Each number is 500 + 50 x the weight over its row's rms, rounded and kept within 0 to 999. Layers, rows and columns count from 0. Numbers have three digits each. The size before them is the row's rms in percent of the matrix's.

# up: layer 7 MLP up, 960x160, rms 0.176, rows 467-509, columns 0-159
# down: layer 7 MLP down (transposed), 960x160, rms 0.0757, rows 467-508, columns 0-159
up467 101:464492470536461508381436549500463489492369542586564477422491515555484469602544522608613541586506453506425489518473472522504564464498562570494458514548491499438434505453483555500467486470468504447392490506483581570588536490518457563531468487508489492659539499458483477524535499493433579518434449579477391440497570490520479543577574422499565502426572458557441431487492515486493400503476506446475550539542524396469563471434457474489508519568495492461484572547541511429538457500524508
down467 095:527548515497558510490592509507483473516553517548475482524470491505543511444535506455405482470431532547500555537453604377457503593472495401524427492496562554539515479522461453539461524502512472499521556602536502550408455537531465386449457455399575513368516494477416535443514552555462528419437530529495542484491472511509501479561454578465594450533447435481557542450570487493545539467507495529556409510444487539542486496643614519502548523500508577543477409472461418496580581449533457
up468 095:398502587485541511427547518503490500495505591545433456465439558439495568488546514498514541524487453489503469585409484502535488475523521575459485456499438503459651476558492572530495541557529523488525462559516616562471559453508512541511487455472557534517497428440545479580568597518503517447529400544505491470516504517559521595543589557506480445519363453481467569554497440495469605505464482418526493492564397525505498521450565582500520560502517438430489609426583508481491563600449505
down468 104:596453588518467504509514508480530516358599483556477501461520618474449496445529442473553543423555526364519490530450552536402474528509545569469549496482566546321405531568509432537592565547572427528437537454573508470581513428543538574458465451556495487416425512552468502476451530443520501542492482564589561519451477598491494480428510526469545525516461525467478514502482534487510487437503542567481442492486521521601544495521455448540504517466497427564489484512481466490469420508486518
up469 095:587421498499449458500469512611513434521612582436484509451527571539519420558484479404612508406432513440522503481474565456453521417498432542541518577506456543535395403545485443548551465560497476569444558482596544451517518511542479482432502464492576446541460497561478532479561526464493508520457473547495395554461491480499464431446542505581517533523461502459461611494511490444502483392517568498415472490553500438511487614477551435538547511418472480528438488465522513460539522564423562
down469 096:471457605457520468434510461476538496538534455622535525453554470471547583576343457538429408563516483508452425540491507482517468498467534459517379425610490515471541531583447565461510594530457536460512466599489412514463483491414508492542523618478444535458484504424476582532526514563536454565495549522488478460574579537434510525526491424382484523423534517513505485538572479550502450520510499534472552520461483477563464456520450559521488551597555488476512532545525436476485429587456506
up470 097:522500589498509544469531528467515484609442484545531568417515438425383476474460551512450571490499493403478522521503469455481431534528530586534444489538339527511499477474499483528479563548448541481583477436430532433435563494586521489420452486476534424501508577518562532448447450546453423598466542515458405551474530426500506556521424510449444530445517576481459598531586490506448560502509511543476417475565561513418542597552484499471535458537449410488504514471595513526533529528467433
down470 089:504448465485492564515496500588369539417583495577518511519478457472592525559497418458518540425513513499528487469504468527533522476476441498528582551503624481528434510641433504368468446495517532551476481607526453530578510497471554516525551498448524532455436474556540604565527505478614543471519467521492544456579481569493510415481581461567506519529492495460430463555509454555494378460527521462481467603457385547536515477493492587512530545464490586482533556439532511525467467528500423
up471 105:506515481578523519501489467502554518543468459536521441451472470515442474544593413505482422533530522494603546467459528368488465442479530561484479490502535596459584518537483582406610522563553533469560443527527459557454439437520522519496502507562534500508478468557480502434470532525443474489457459423392573529548491519527531575446466480521508470594590455477501531611476544472490427511348517528586507462490530547607484544506503545528514487572451556435451531600441410401501486575515464
down471 094:513417546530397422500494488504514622484573542494540493515554521453540489538404545430540408466522516521506507453488577608526481498494473458465577571511546464545393435612506443529448503443395503448438490545496567522481510534518560488496549558449485485501407420525487555521514502464527540571482508521494489538584523416415461426542613465536552520449548527434492470438513493551516598575573526490432427596479506425484508481528477408480517463413523567495549535465475505596518473487422469
up472 099:492523568458472510459522531577376541503518543455429522578457444477558530500408431523564476536547551451463573595480439556579473529528485510584483426497491541499484495593423593557593432558516521581493431500489473479475509558593448579507496555450482501455499432468535526476441494520572491408551521547497437448515499474398564493470514515465466472547490529460501489456469623503475466490432544511491486402506413462524584442490586542467571412559616424520527510506537485527450442438480542
down472 094:518525502571560467452501489529525487556576506490574536477607489539517504483483506529497469488485592490444507459537419438375531536519494562482486631565486630452548609491494497417498482448564551457406503448474539445517516511457481523483530461507455469468470451537516515555514482433402530605520407397476526501454552442520531498499446525551430573460501565493514506430530464492473491602504554481440501551514421556557496598530472392568517513508533449580553575499456500416540501604547576
up473 096:399521512610526447488559530558517507556495565565478424562464477530446578520435446441472538509533452512514490463438438542545436461488497509552463516559507509538479596506485506409426474522544486471463604480558509412513505447551547468439570412545464441517448499468558512541525472553359571476547561513598445470459607463547496587521513526548528438562424496538505505468544498456540478411559447524487469439525512575520494571463619609552430515381527492505479521518499530430499527529526550
down473 096:491518412371516508462408542552479490400414535506538526495477463433484518491462537491432521510486470556609490456557527427490474537445557548436516449447519457508478469430523469483561565487499466499487501566433535571528486546502518456463495560557358484477504550418521506592468504500586540481566457470400546571549448468537471452509508463439442560473560456476497504516401468437552435488446525505454462524444598406471523462448452430408584504503524559506514467525456586653524537557504532
up474 097:462535536500539585429532498493527431488512515495479542494490499551572424563488418401482506567522480475456551438425519521485585535433535481498572467622485511521508497522549414478536493506433450437552521522495555521579417436569455538539434511508560466475572587499534469433525640494519512537540484524481503583484336461455528481522495528501521400518473417609583492441540435434469400530511527564536474547441493500521574551551502510516389556482465532446450472551468498453559496545573538
down474 105:519508485546509477547455548392489478576555601476486583566492475488503601580550515492501557547448523547482428469579506464471543496553520520503490418405524506465436461473463486478470564555504439500547529559457419468450533570420555467383487501549552551487540589557486487496523397514431415565485500523600533532515519443552385564538519550578490600410455561483450539527437535510486609512549484523457573523558517520435502639510462533449603519521519487514555502504527490520529563512466489
up475 097:483522456576418440466564513546503521599478450488453460561556504535498479502433518523447474612479565542550490566462516506464493464568472550534496482524491527575525521476530540538565593520496474584541464505523415465506425475416490546488532463560439527419542537567541595411514445537431483562529482417471496400431508529440593446582435483461430561535525474476435617532448557557513465497559432532421466465609413480491514522464560573464479545514491528380463461558575453506548458534500472
down475 098:514514485525515441448530488497472527444474408513632446547573441499585505434526550516429434456572408545515507523496459460552547512542576448389559528512587439409452596445525455531555584452500485528536478605472538434550525510501512547455507451485407542460545524430546483539534508503603483513551482457520461519499488419528457501538504516452302443500505473536492480512503496537566492538542478517582451559434503574538515447452561513489506436519531612473464494566486443421537489527525432
up476 101:576446503507433440458495634420489591591489516460449428500451550531422366380577523526586491515461511490465464454565400486457462555567450531468476462383575434562548519459455425450545484547477474566542550419483470511557491577516488432587502494418594472552540501496551452553539508483523396483452457436499459514480484486534505473425554452527487553531475484500596559506482487526554528438473527542516415483475467485584512546508539504505539564479487504444467458486501498493550566507576573
down476 104:460544520462504461502615518478470532519486475443567488503367447514524500557511386506419492526587491507547504596571513504492521587409464488502469610553545523474489466458454545475533410513553460467505435507452489484501399485530476477468455529480446485486447463483400504514529536446410524460530540579404568565521513572553582602520475441442573530419597478501533515420559520509570500513541463419539532505392480578491557426544559521502513418458578463495519483470540531490509386533454520
up477 103:564447552558473494485580500593382504484566552405534373489565429500501481520533423466470468492554535553512501468416501447444558576438508528465521486455475511506492510512455552487585560539503520472494491518435510534557496555493454605504436546556508418444462521491556551395567478527464478482484523471560432504595511503528472526507603523381543504540503503609485510583489489466471451463507511580543392404557556409495510499454641558518489523558506531496479551531446574464538496568492443
down477 131:483497518406466492486420484543526425477610498490635418585562487482556413513566495495473437473521476478426450509419510538534565439456507519504426496549564576476461505477515500536479463453490493409541464527453524542508471436477468569417556571401470470495471479418521516507480526538518483498558551490544487512507592440341518517536522503457511513550462420537586542497515532499583549437532582449463503523579513387476608502482543517559487477545480535460490476501569574451552630498508594
up478 105:465508575478552533462591537491542507438520432523504437454461510511547490454521563498513441562411476491452565508466488628512488420511517486586497487547558496542533463521466473545512455496538505466447451540385450534403595542462462553519379585502480501602516523509530462410492455547514566490562500435453485459558428530491531477501519448478539563507406499565474539541413495418568579500524536493566572500497518526466555487594555476498534503551436562447450436468440338432456494458419546
down478 104:464481477624416497484455498525504523462486454523502602508470614441420612490451526467458561497485551503551511599567514531455534469516511451552498433547452580449526566535499410496547500471503504463472578465524561542521527504483473469532539446550601464456500442490526492511472491487539406640440587446553494467502504466526593553473510498420435432601428530433449528466601599459506445492519454512486394537453483538502531558376474461554484522554578459516533561533570490454516474541508526
up479 102:528405442527473528437592448496454458535566581545557440549502413502514511485463520503612532527475526544446453489571509485490608511503584529571449490457539530474464523567556578526489567486496576511522479535460483508499575559547607562419586543553546580603524507514449467433461450477455517516489551455472509616511496501473511428544549490547568445553447597518457582520540521509631470528534514379568519526465540521557568431542407444563526566553506533516529504474539453457525463535495536
down479 109:542582527478533530426512599578444459534569445457494532530521503436548594482476475554431512478374547460483512529442536474485473585491458453489494486533533491509542477423539513497401462490432470463492492401532556524495554496574495553530577332499473510522529446504539400542492578565566508474589483451571483561512502447479577461501507482460489575477560448503517405523474506503503499482552475527505385463456449497339483506451479449474604513500566447560486496451468563445458535388478511
up480 106:462610473471502464447450561499522567539453540438473529501491468537508558574484435535444421445524506467480516498461499529478513490575465452582465477428540525444559574539508584593489549643487465484499537567606471488597501504484527379505551429512421626505511487551493550401517508469522549413526485492501569563462441476486593535552569439500534525569460564507546455529460557440495590507551471442508444479567461508595526437507485416469509565516590552548557507515405470513490447465518488
down480 111:488489518455559537401477525531493535490562480668549476481476411514536454462560583479495492408535384531507528513444481484399495472476496505507506543482574531444403459555510564545550505475551551471532579556477531575546501540533454518529417593519457642528483382460548459430591557482531441506552446444518503490446568504505480527594445526526559572557448480396609448539505454459547576474534535478502429522517461530487460450550490519506556494482484538496471595514549510515508543513520415
up481 097:449503496575505481488492413534520398543611467386602511584462546569556446545531540544443446375600468473576493428449494454546534448434507539503455494549526425538525442495486460512552568503518478419520561525555641532494484517551448519495498577448461491583458583477541512480540473417435480516398417475496501413510477481517618402494498558511498609530560483503515500549558494478475484505518440581511505514392565526459556483543500454493477475516488507517526478511500547514579542441480460
down481 101:543443481517554408467482581428429490482546504540464634416467418427538447495441561593514520546498453526384472469539485498478452491502503390499493512501418467507416449398459423445526454453490539466443577523481474497599548489522519495403491526461464454465450512576486469502446504521552497565499496552539496562496508534440425482465403454508480383486493467424497420424469456458526476561405460512433542517563545519469479458464487553539577523506427557529523400521587505501449515517451402
up482 104:480504508578510415517497511559564517502417454444483529529509452559528541507506540523470600516403588485464470499514430517521471476539452392553454533510501522485497521504545474535498436435535501567488574501436504582427599552535533573490567473474578436518546462433511476393445425454565479466607452515529487601547489442492497434525476504403420554543462439515543456532514423426423385521460446453611578455518523553503383541460548529509451465503522483509401504431536503524509500455427460
down482 105:511567528533411504472500540492509563584422433504480506500470483428534549540400555541383468476489536418497464553613470458490459473457460542538494491519429557473519500533492449464586439440447505535381508504392565484417449524507652498420416542445555482558611494495429519502517543485522450453531470501521474484549486491458489544537523494471555499475481487548542540512511530561500512460450517575555518442398536484564435464462514505479524466546531577415517684455510514491486398508517457
up483 100:598474502551547519500531525504498517497434443532442575569521494463443524550527521533523504387527629395451430503544491484485390478500459484534568505572599456517612433427478480451564494514485522429485523478456440449478503415506565535500487541507484504487514515475563500472489455519539535552509531531487488504573537503637464418561452500533417494449425506594515560516415584519547527585561525456441483480486500498490543621469489483498522614485584411537556573397467443562506447469484491
down483 111:572577554413489451539481607453484482471463459591431373521457451527476464461509422475518531492520515602557430424461429487555423518553510541442526507533497488532421467451465438436423423480427440501465538449533580571511420424456491455461466481565454491461508490460486579461506501488410479571560545587535434510402516548521514359525517474575505529475458525449429499509562537495468532551468541516459437491573521543565450468507543601526501487511464586477487495519422505578468511550565461
up484 095:441435464466503429516522495535591525574517431511411515516511500511481420612564499475575484453493483552576469472441523474494574402557463565542498508466482594520429485491442526573503468476532491539535463608551429618426566425483530490455459463487506465452540481476534474545562446447460576486517524498532452378446527474530459467456507485551489526535436481547433499458506472620435502502432549474495468474494579488507522442487472584579628543485497443617438567536549454461526490577552581
down484 096:653426508504495558491444578519454488407421523537482505521540471484513555449407526507446390522575546429499521537465459445540380545495444445514526493536562385468521487493506412443492507567410607444496540445506583395486467550568446494514462522594496541500446512561448534547456534473516499498556521494540475515452543553563460495524467535561512499535492491547619585556455509515548472452555474570446526471445361481479481499477474471491495457535521469452515443548538511532480572439567406
up485 102:535542566490424529474568500415600490455378570529589423506538521463516580501487458596482571462482474461476516557442467466364463520453544496552470461452507529511502549534594537497461492531506526524480555460500536448458493572477493501463453502473537538529507498367560457380473503569461491344511526484433490451524471538500427515505567423590420466418418495507504578522623483481482496473495558523501582533448544545520616494529448543546470582457478568510534521494526521480504516506530431
down485 112:497517474473418460582548564483506508461403510471512538458527477532385572520606520471533544480473521477457479534390487522501457493583522425434435376444511404467438540514438491512464508552551532561481542490605507465553592476595538452444541497453516471455455469455541397472447505557556440530443571527503457509549546518519363528589478493503456442446424549552526508546555459569471527482486522549520524493516467516378549571535486507466518423501549496590515502565546611515481533498490580
up486 102:499491507554547488579521505456587558473427533420500557513511509542446501478525436453498450510497606470547477559528449483370522536589571492479443479457599530518477498473556475503503521569545492445510441471601449478478607509445453519559454522527506525587421553436553554540480570469489485466475471464479625615497563565527537553490482504485535538496557512608469479460485421543531419539424469360545432472458520427559583476494543553391472511512551520464526512491476481551587491535455573
down486 102:544419398472542388563435462629503607508496460417497434462493480510562482510472534545536542625510480534503537490465506561540474565592548554503576401481534466549515434465522480450520504541423545507449564510539520485495452521524520467538434556547426478496522545524430560538504450498450555498437521566466484386464438507512512431527515509575462489463537496612528482524505455469431474515494435497467449463538490509534548512532525525541448483548534572457598412556558592543487615620460438
up487 097:432419500558475411525549518395405637549458525488457485543566561458557537523491392505587603483502459392601526388545522497591542504514563572474472588595479610488475483515475442571481501499570465502530515439541457497530455536530529432513505464471506514475508469478505544497464522601481471472498495482450558541424459499445546513509448572486602475520514512591451507525442440440509502498498502503516438553519446526500447508455406464581454493487563521442478430452548500440500420443581510
down487 104:534508509473499468459441509506569393450505502631474438485478492419432492539544569487460508512526525423466554573548535471522423501530486486520515513455545549544495496474573521478583605455528527568487499549562495592456450514522439586525404549549483451451509491505402492528495502452520540627425522506551496530500517498521523499439467415586607452433496426549466540448473462496505599530511481525533532534483563467490635577458536466527479503613494537535572463586508603546595500527505401
up488 096:452447451488489563459470545497438506422567456523442485562495483472518488479410399382509488452437562522496476456514493465414486467401518530464594454462455451430505406492478540513453471511516607489443507584533536562467521552453441518501569559532498554474403532391537543536544458550505559519558405494475492502548528496464438412494453483526561587518524482481405558536473503511481543479448637469508567529442502418486531418555402553459555487525520480532488546416511416554490413479513425
down488 093:555623594473521459576571548540470487513463482489510455491524500512467425564526609564462391503521469406451532510497445542467507448561488460524480527493487499491522569541540472477523600443508420535424574499456476471516451433537533460534484561482474493554556409542472471544527516387526440420478502528477531565407468423599571539508553538438476459544421475587517533475451482609551436519594440501428545430511564509525485586405579492582530491499447482530482481556478554475486535557538562
up489 102:497518522467467568436511461511502466603434478568509505495488523483496452565499449434514453435483417515461506518491495516556481395512401568487469446453467573445448440492538507449504491515575494572556507450583564568485469451465579399618536504535549454445526518453540464424537495529483479547509494537513580541362491455470447488493489511580580526457472486455438601486504561442502473517512530570460488530489545459510590453397496520552524553413445342469503473517566533514623567517558558
down489 107:423511414445496529537513404509452517497557544418463436569511425521451565531508497420607540506561509527453554517491477455476456491472558518452621537546497501452517474573561427421464509575453519406520468418570519452499467569458510491505524615451484576456425566555536596489442452498539536532429430509458538504523530468550471492496530516426478434463444473547481478427507540571513491461467342484498477478435514431434466502490423460512574502572470497574393440533490505548462500463585448
up490 096:401525520531468441571418516471482560515415493551465383461525475454427484516501492535515458392404503500470563534484467516512503569519487522400431443522567591505473485451524544536548557478580506504433556512512500497521618531597529464515584440511565450546500488467465522527494495442566454496431455525528511516510458450443510544405443535438453463491526448439481469538517382468506459470485491535422538497569562464445547592523498460449458609473530604495474476360525572435425524513562553
down490 104:558561442540502548480529501489549462551467420417426479472497496555496510469434494553430530568529443544486464565553488494467546517435443481550468536514496536498611534469564578480498414479530465479461466497499336517533512493441463449499483612472584400426499508425628495520535509513463522477507519550410522436529406570493502478572527439535443450510513402561489494519421513488545436510548491579527538417519487544480448511548563596550497586586534451414538490490468479486552471632512490
up491 097:522533480492531530543583511524496509478521453616581514503531547502483444527550452518465528478556445483507607563433511399442523467516521527508579619497507501541550529497587571468376522527529502475452531461483453580437574449497495449510503617498511484574482442564490483477484567492328449515470526480460466432505510405499497570461517500489465528487521469560481476575512500581514530431588463454408540508491463512504423570527529502469498435489599464548385418511403457543547570565500563
down491 100:521464528532515520584499555433452434506536477416514575539391521524478527533458470436485407545567535576543501445486476439503548487580505554490479495593479531380450551476403491546474512586527443438544551400514586380481552559506499468524591437535512480499511531625412579461525434485482496533517580501486563627552493533517487502540443474510549520497510557433464496446483557429543431529482506506554551498515525474460574435448448536517451549614479492481491572578472544492560485483550559
up492 102:533447437483519464474551443428476497504481508539550415435481451472581509476564539492593508497559506494428541481529581534436618485439436498501454433536544550429488528411472427554522537507517537571559501497527516492458585499506578520539498536557462491528462532527577427490519511611556625486535481369513540503485500497468477513512604607518450516558398570490601493557566547550584420475456482464439509453451514544544507530494490568410589468474451557554513435461464544443496433548461511
down492 101:518565552522497522537545578524463483641496514477464567551528494431499538534445480449444421551540530509484465445482461471581370413487511458472511484583460452536533520519559479406485531481578474505460480472449444524463378537560463549461470477394572512452550419459473504430428534469517428548520498553482473559550511559515527485453481470397612400510551409510522541457400481520453460456476557561507493531518526462492545447528423374631450472542450481469469446479498494538530555511495530
up493 097:542515513502610580528570501429561521524577553454542429500484483473550532533529455430580550504486492476532432449523530413480592529474500523476455556505430456456429550506527526443559514502544364469481520552525448563463485561331523444444529544552471528313488500490425458489558524539485440462486595479495531599506524485557569465500544526487545487516506480473502504471530478669556497502527521509569516461479549524516516554456475525511489500499518618448514518465561442499542508403556544
down493 098:466469544540438421532478511512565434504438447548539609431512570556417512464473494588419568495442523477486530533475521598466473570496527482489436463433518561497562424519491549501435477418427613436536523441460564481441505466518546478521524494486496462559503520474583530498400437463395597568483494462531438564488502486490485437502495391417431384504500521570515541508572420558507502550548443522497533473538474553500456486431469482459436575553555465485435435485551584463496541612481509
up494 094:382500451452521559523567531512556538488493498454396560527462449545537445466560487553493544455601531525475459467505465439517440476487503578494539406565465613523392522452459526479411498487497532513381504445502403542363448546448378509499516441474478441451572496485504554452625532471552538477435496475475482512469423464485450424478402476500437501511544486469487480564560484436602589499504434543504578483549479534477477463480459543524429446543473489481404500450521554481518533460538537
down494 092:471502446529394528498437453478435527546413482509544407418492543410396543471478462545511506493478472519465492578581466443459600506517399478453420508448415443525510439481549505571573560531604516469593503483458493438574542508499549450469435546549528564523459543429560477491466506428501392568504501480536445465457460514502565537546564526430456496471507496610454535484475515526475436488567603478515467483574394527463544475522567440446489524543571474447536515471420525617488515519467450
up495 100:574561453410454424508468506483499499524481388550526446600586485471352443526442437505395438461561518576499476529538505535485509542526517545435618446493535424467567540464516445473501643485462424502511489443482476439559436491562464429436473416585530504552571547540496483490540489415514488372467465477516491426542540546450551503524483549575536572470421476537497508446493571510557501547437357513518559443565490530488473482527517485483470544514477533551509511499472504542513498561526509
down495 090:477380501484484572572528532474441627462520630480534479496454525610584510511495564448531514507581493437513511449511494384529442462503517438547480606465447506571490471498494537505477428492495538491475473541428478477427577558455499578457502543379478555480506424466450500514479524569515436580548549561477546588518552519480501442569522480446587598468510494487522547575440489476390595505541529539517506548480409488519480459503454470439539463448417525447409537471442500481461575478452524
up496 106:493568512555425520509575514434474535472548428438531472516497482546436438609574460546533535493530451552511540464446502433554508530578497408583416464401473519500527428551539433445505410537552416426552498462436535582514495590522402567569561444523541484518509534523594551560482492461504495443501498475539590489442558567584525521559495489507466461425518458558600482469590518467487530498502436473499587593525448407498506431555485464477476475460426496459499537542449547467576530502419552
down496 091:540505448427473480613502477479508471481460486478437383483379472547469569516539417564500494485482480556549597488469469557533464567527478419498461520587514499502576483515551420454536485549545564382492451510462569464543510546519532462483511393439513502461429612505532418524419554552544436498421540554591514504489588568503436488476532494443453546426515411412561501468423487377420475498520454504476564592549546468450578485514443557449496413503477534496497513491473517471533499487500464
up497 094:447522594474503470496434572457560513474483606440468475469463424460454462480443518542494477522395577476479468445531464509558440543532481594538522570507422571548448481551541445426497576484533470442454529496557511468480449541467543532578475514576499486505520585570521478415438502380463524460497586502542490378477508577545501490497475503408517581439542484542535571548559480482452415476419434537562457600564457553453381495403527492432467488490566498525561536488498473464487413520542477
down497 095:444462443504531476494470549475382542465492539555514578543498478460508451502520547486367518543534402561528555454608502445526477527424545476495507541593567490510527519402463467582564432486500520477480595465469483553513588461526524493353459525556491558560575470444487563538514543582579380470529455512535492421536575523478503518384441514552485520543414520495545580460440598481535539467506502519484518508580467483494581455540408475474561547600516515531462504500522469491445521560518543
up498 096:481493511502579485412510561560530470543411486416480541508551563491481592505533503470471504454477553457537479402472434515514521596507456473585485498464615471524513455489533406562525428433573510518533515556506463509421499377442474546512476540509476470514562517528480499484489581542487560526544532378460449550509537450494533490524485478534437453455594572485520544489516634553549580448496466529473526436521539442567459554507512502449512445533478438558570555383629398529468563438429474
down498 091:546554396467527490448390540573499433519379523608524449561542554573526449484595577534493495527486482528538509495502390510504456418558556510543545543538503438496480488564495526471531494421565425553482482521414511489553480513538593537490422490439558487535408564451545477450492471462563516491461523373505545545504499486472603439526450530561528534597516524527407481465427431502521666488483500504476469486521483560430492562597413499456471453439484454538513540489446502526508495501469472
up499 099:435509522530558496547516540596548499475505474522447408453498475441484443485446500510503525461470545494444494492510511522537494402584517562559554415471529531557563500501560497413505539547545501472593551485518505497484559434533470514478491516549488579524507534449412520495487449387479615430588431519539526434449514543419651488490559524513605496552445479479530369425480534580547496565486520550437465533443429471463462569501511511522487514500565483536597396516466457461578618547450548
down499 105:549521570534498524565387512566518571413461522451515377520474554465565491469545460506493471481427432521517395546410419427335558541491504487413476528456432562542414428448501570495461441530484519493497420521518450489468480528535517471540478601440496519492462465403547508434539553528491427505450467577475527523607545478520460458395487522521450498557546441507550555524438483488366473488494450425441483464477538485513495401464504509539475471426452451443486555492499469468458532549492461
up500 103:536494421547506525485419498588411486427574550542503569447439471510497482488502508495461478531497475512456474474469554364459607552495425496509464470527531544477505490486419481472508451540522450545564474638460501506458536502541421506550489468639505453607493515414451518565420583404442485567520519444532464472445536521448548511466543481496421511539479530572498477442574443472446536487574491384490460464542494428522439462480572535513517576544428451548550546620542504536412546482460477
down500 102:441579531518495499476488460525618483506467559509462445566491533443459504542476387510397535401436508471550441502545532486546597487459513488499380529454414564432534533481454456413475414512544513513488484415523491510570580505508553375417571520543435492493501473617447499474464516558474584512451481562499487433514473479481481410532546516472593459558507456422544609509507526508495512521432486577544580511603545444489487520571570435519562518484602491546477526475422454504488537507481500
up501 096:497514504635474554529436513560489520616480533478602429512494560471498483545508511383539579565564511517461541499402545579492509509568512564483428468491508502518438573422454415464474528557478557547414474457495433560479488503425521511590495493562481507536498526433527494478495520510522454406521501519569474524480513535514523489467492497482477573429480524451488526484583566367362459600578524371589612401513522479474489543528485506536557484514467437481450533484410466503485474517468484
down501 091:494501483471520471519535559487578545494424468520428485573525533462505558552491489519496465427459531496465546580529511560532400468482496431423585455483543567446563517589546515532367461439557479563502506417432552490451422360507523550411457543527467490553546437594461537404560423487412526608557469556518468423403441546495497451507492525546584449472420524518487536586505570556513574481506570528517561462463460507416408545571502458532510529468488506581489480502482490512511476487523503
up502 095:502588481452488582440515572501463478503583436515627598503427532521530504469471425501602530467482433534513435488469493509436489511509557561480496470509485478431410527513460503485540580515521538565547450529543549567459426457510436519513577441489511413557478562414518505551525584532474444410494584468451534509521566527502446476508526577421531492556489535606503443514445455561560561516505461509485481583531586519531487452441480540489525485510550421503451563541605451531547379453407607
down502 105:429408473382594572533568468495475562431462504483593598465527476523424509585545550597493457496568513548504542506545503506574453506468560579547477490417494470597471537476442540474551423531536530551457516432489528521486482485475493621517572457452549458545455573521481579404488446533497496461456546457501579485571582490462465544457388471425541496437427430586498480497546511494480526511441487424432523568479494558529509498487434554527498474572425568505466538531513425561532441513530569
up503 099:403453574498477507450552439487484515539555523515564484539456451467513531575442568504488439471427464476420535524471527499413500511488476542457577551410412533369550440515471476623451485424524554481475461500507460598516501493459515529485475559537606454473518421579478568529423482513455471552547457529562550537563539519522592495534553586447464478486464495511559610504505417495453593436527501444483457474572514485484506590511397447443477461422500501497502458492458514494458498449608376
down503 095:518461547457434528568453503487511494544452511522427554557518473577585454490473467451500582614532560483578572334488453507571561507466480589525495511605556440595531452514511603499466532495441526558512543438464551485471516484527496527552465475532537526590557475547494528520488386439538556508429550340496455451414551555503513484554429484479511418570499465548502438469536510523514362514479567423482560491488495509502516434468507520469515504439467455458435469484465572520497566459520537
up504 104:504469466474403552583458526495461634516473572467556477482508481466542498478574466539494469414487389492418432549474416524459574405461533446471600450562514440507546440473474578485458483473387438535601533436510516472518410501590535533487435569547493480450559427511479522491484491504461554496565483410498464531525500477532540566515480487531596544488505463553505497514422527425584506516575585476511527500430562475462575390453521453518512603507495542501435452452485529512482449552519611
down504 097:487503473452591478439546484516573463506506421486543574461448558531544560477505558424468620612524496479546525533459543503551427560497522451480437612452532536503465545446560486472581465564535557430464546570550455532494567485425406522614547444434545488507409559547494566478553529501554452477405522524500480523473533514502442463468495571478472421472540472384458440544427551588460422557438452478447557520544513498535544482505435550456488425554504445538516519447490486413591481471491449
up505 093:427528536512526477455497470477557506494531463605408453491553522443433526507591543501461520530585555430486585536541522415493566556479493543523497502512529462428548489377475580520564512509476505443449461501409489469472416504493440598483523532483434473592504461405494528363483530416565416528455559543484501424486498545512448452494550417495555493508437567525506630443552551581518551470458426497463475495501519499513546449614536404499480514580428486578496534561462489488424501491457524
down505 096:453481421469414507466457513525448513534489593556567558489476499565518524587400490539484466439554508557522464509473499480474460466483552361491427522542497527533454466584414527474445536499477504480529501536530526521481573564541441472546464455487540537521490525570566493523450435641437564479493567450511568476538527518481578529559502544478547577444472440463466341408474455363513444510552438533484466460459553465434477485506560588449433520425446445510452547477577409549541477488518533
up506 096:463486547566491507485540500547561460578488587457469560472494573468569468555497545452474439535492563507391560521395435489420491452568530563551479497496475452462483511501515446440394574555539497548562488559580567554528491548459531541504490514623508452533494479533499487515491407406448505516400593515550533557562556390507554499546563542527488520445569491505462506570501575474461602663503550517469545558538569413479461494483472531506468522409474495438467489469525495499514592498440543
down506 089:529552430458516498563508461519583534566419510494517537572522505502434537516420565433569451539520413526434465504571492457568472537478470482517449559456533456544505474505549457527468473456541528543471435638469499548474534516438454575500442460451497547532526402482546387602458467482594542581536415492431552484592491472592519512486514486437488524498490606515502483452460463543488500430488370460419543417532542484576517460510483528575613523485490471502507471445485517578454362495497534
up507 099:549480480496379559477528504491531425476443577544476641447470388564586534504489527558539456448374469459527532473494453570427510433440573542441419503548502494481541505431435477556469511445497473442472476600460453512494491551490497486477472502476453523457473411615478508512530552488422472523539532478377469479450512498457529557485467567556487476545491457516505477451510569599474609416496470553512465474454440476480477514556498443465537504555409481477439471510548439476435530519661510
down507 097:519479548409521486451550451593474506529525439472459479454514562484593488444536421674490517476465475537441500490425528526578502546585470475471633477461464569510563521499483500517452394493579536509537436406464440514530535429488501550490491485380567518513514594448503475509489462556507551512447492453637534415473544465530499534406559495593533441491432537529509431570543560458586511471537509534458553485469499479437493483451510446460534408425513466458541556512521563508573481463471538
up508 097:522398531440466450489474511559544559480442450454540469439471546567533482507516554416615627543489436492496486451525560473456555560430555367508499530436484541511486465356480478444588444497577427553454463529480574577513423514539527591571556501405573544472463457454569537502514523569493548508484508368500513481443429561472518456527536474462464479495513492485512409492474551478561511445463490433536438526500459489436525430479539557514531503424503458522513549535415430437474489523574543
down508 105:587550475556524540572494486402522524514514572483513582580576425465513490541542417479486457495529498476540485466532524559467461468544582580491470519559566512428486553595496448583421545538506475428499537425589455501445596435354423466480509583610476455458543520484546554452509452432560446533471513620521488576520501504437457514566423577488543477466481419468456516551503506587527516530467492512533548457519541515575484445485465474571473596557486517560401488464513514459422495523510527
up509 099:491579502470437547546457604527585526492486516519488491583520460538518548475499503477538470441519498533501518513610397479551469482421475558484423455508578528529457453517443591512447582428485593500497500466530614421511511471589518570483502444549683461477537459419400485525486435412517481531521524443539537507471520646504511531599540523461529452490540478515452522426421529473528473457501530403485463421492456548490456439459449450418545459494548475537554476536531476451487554431528504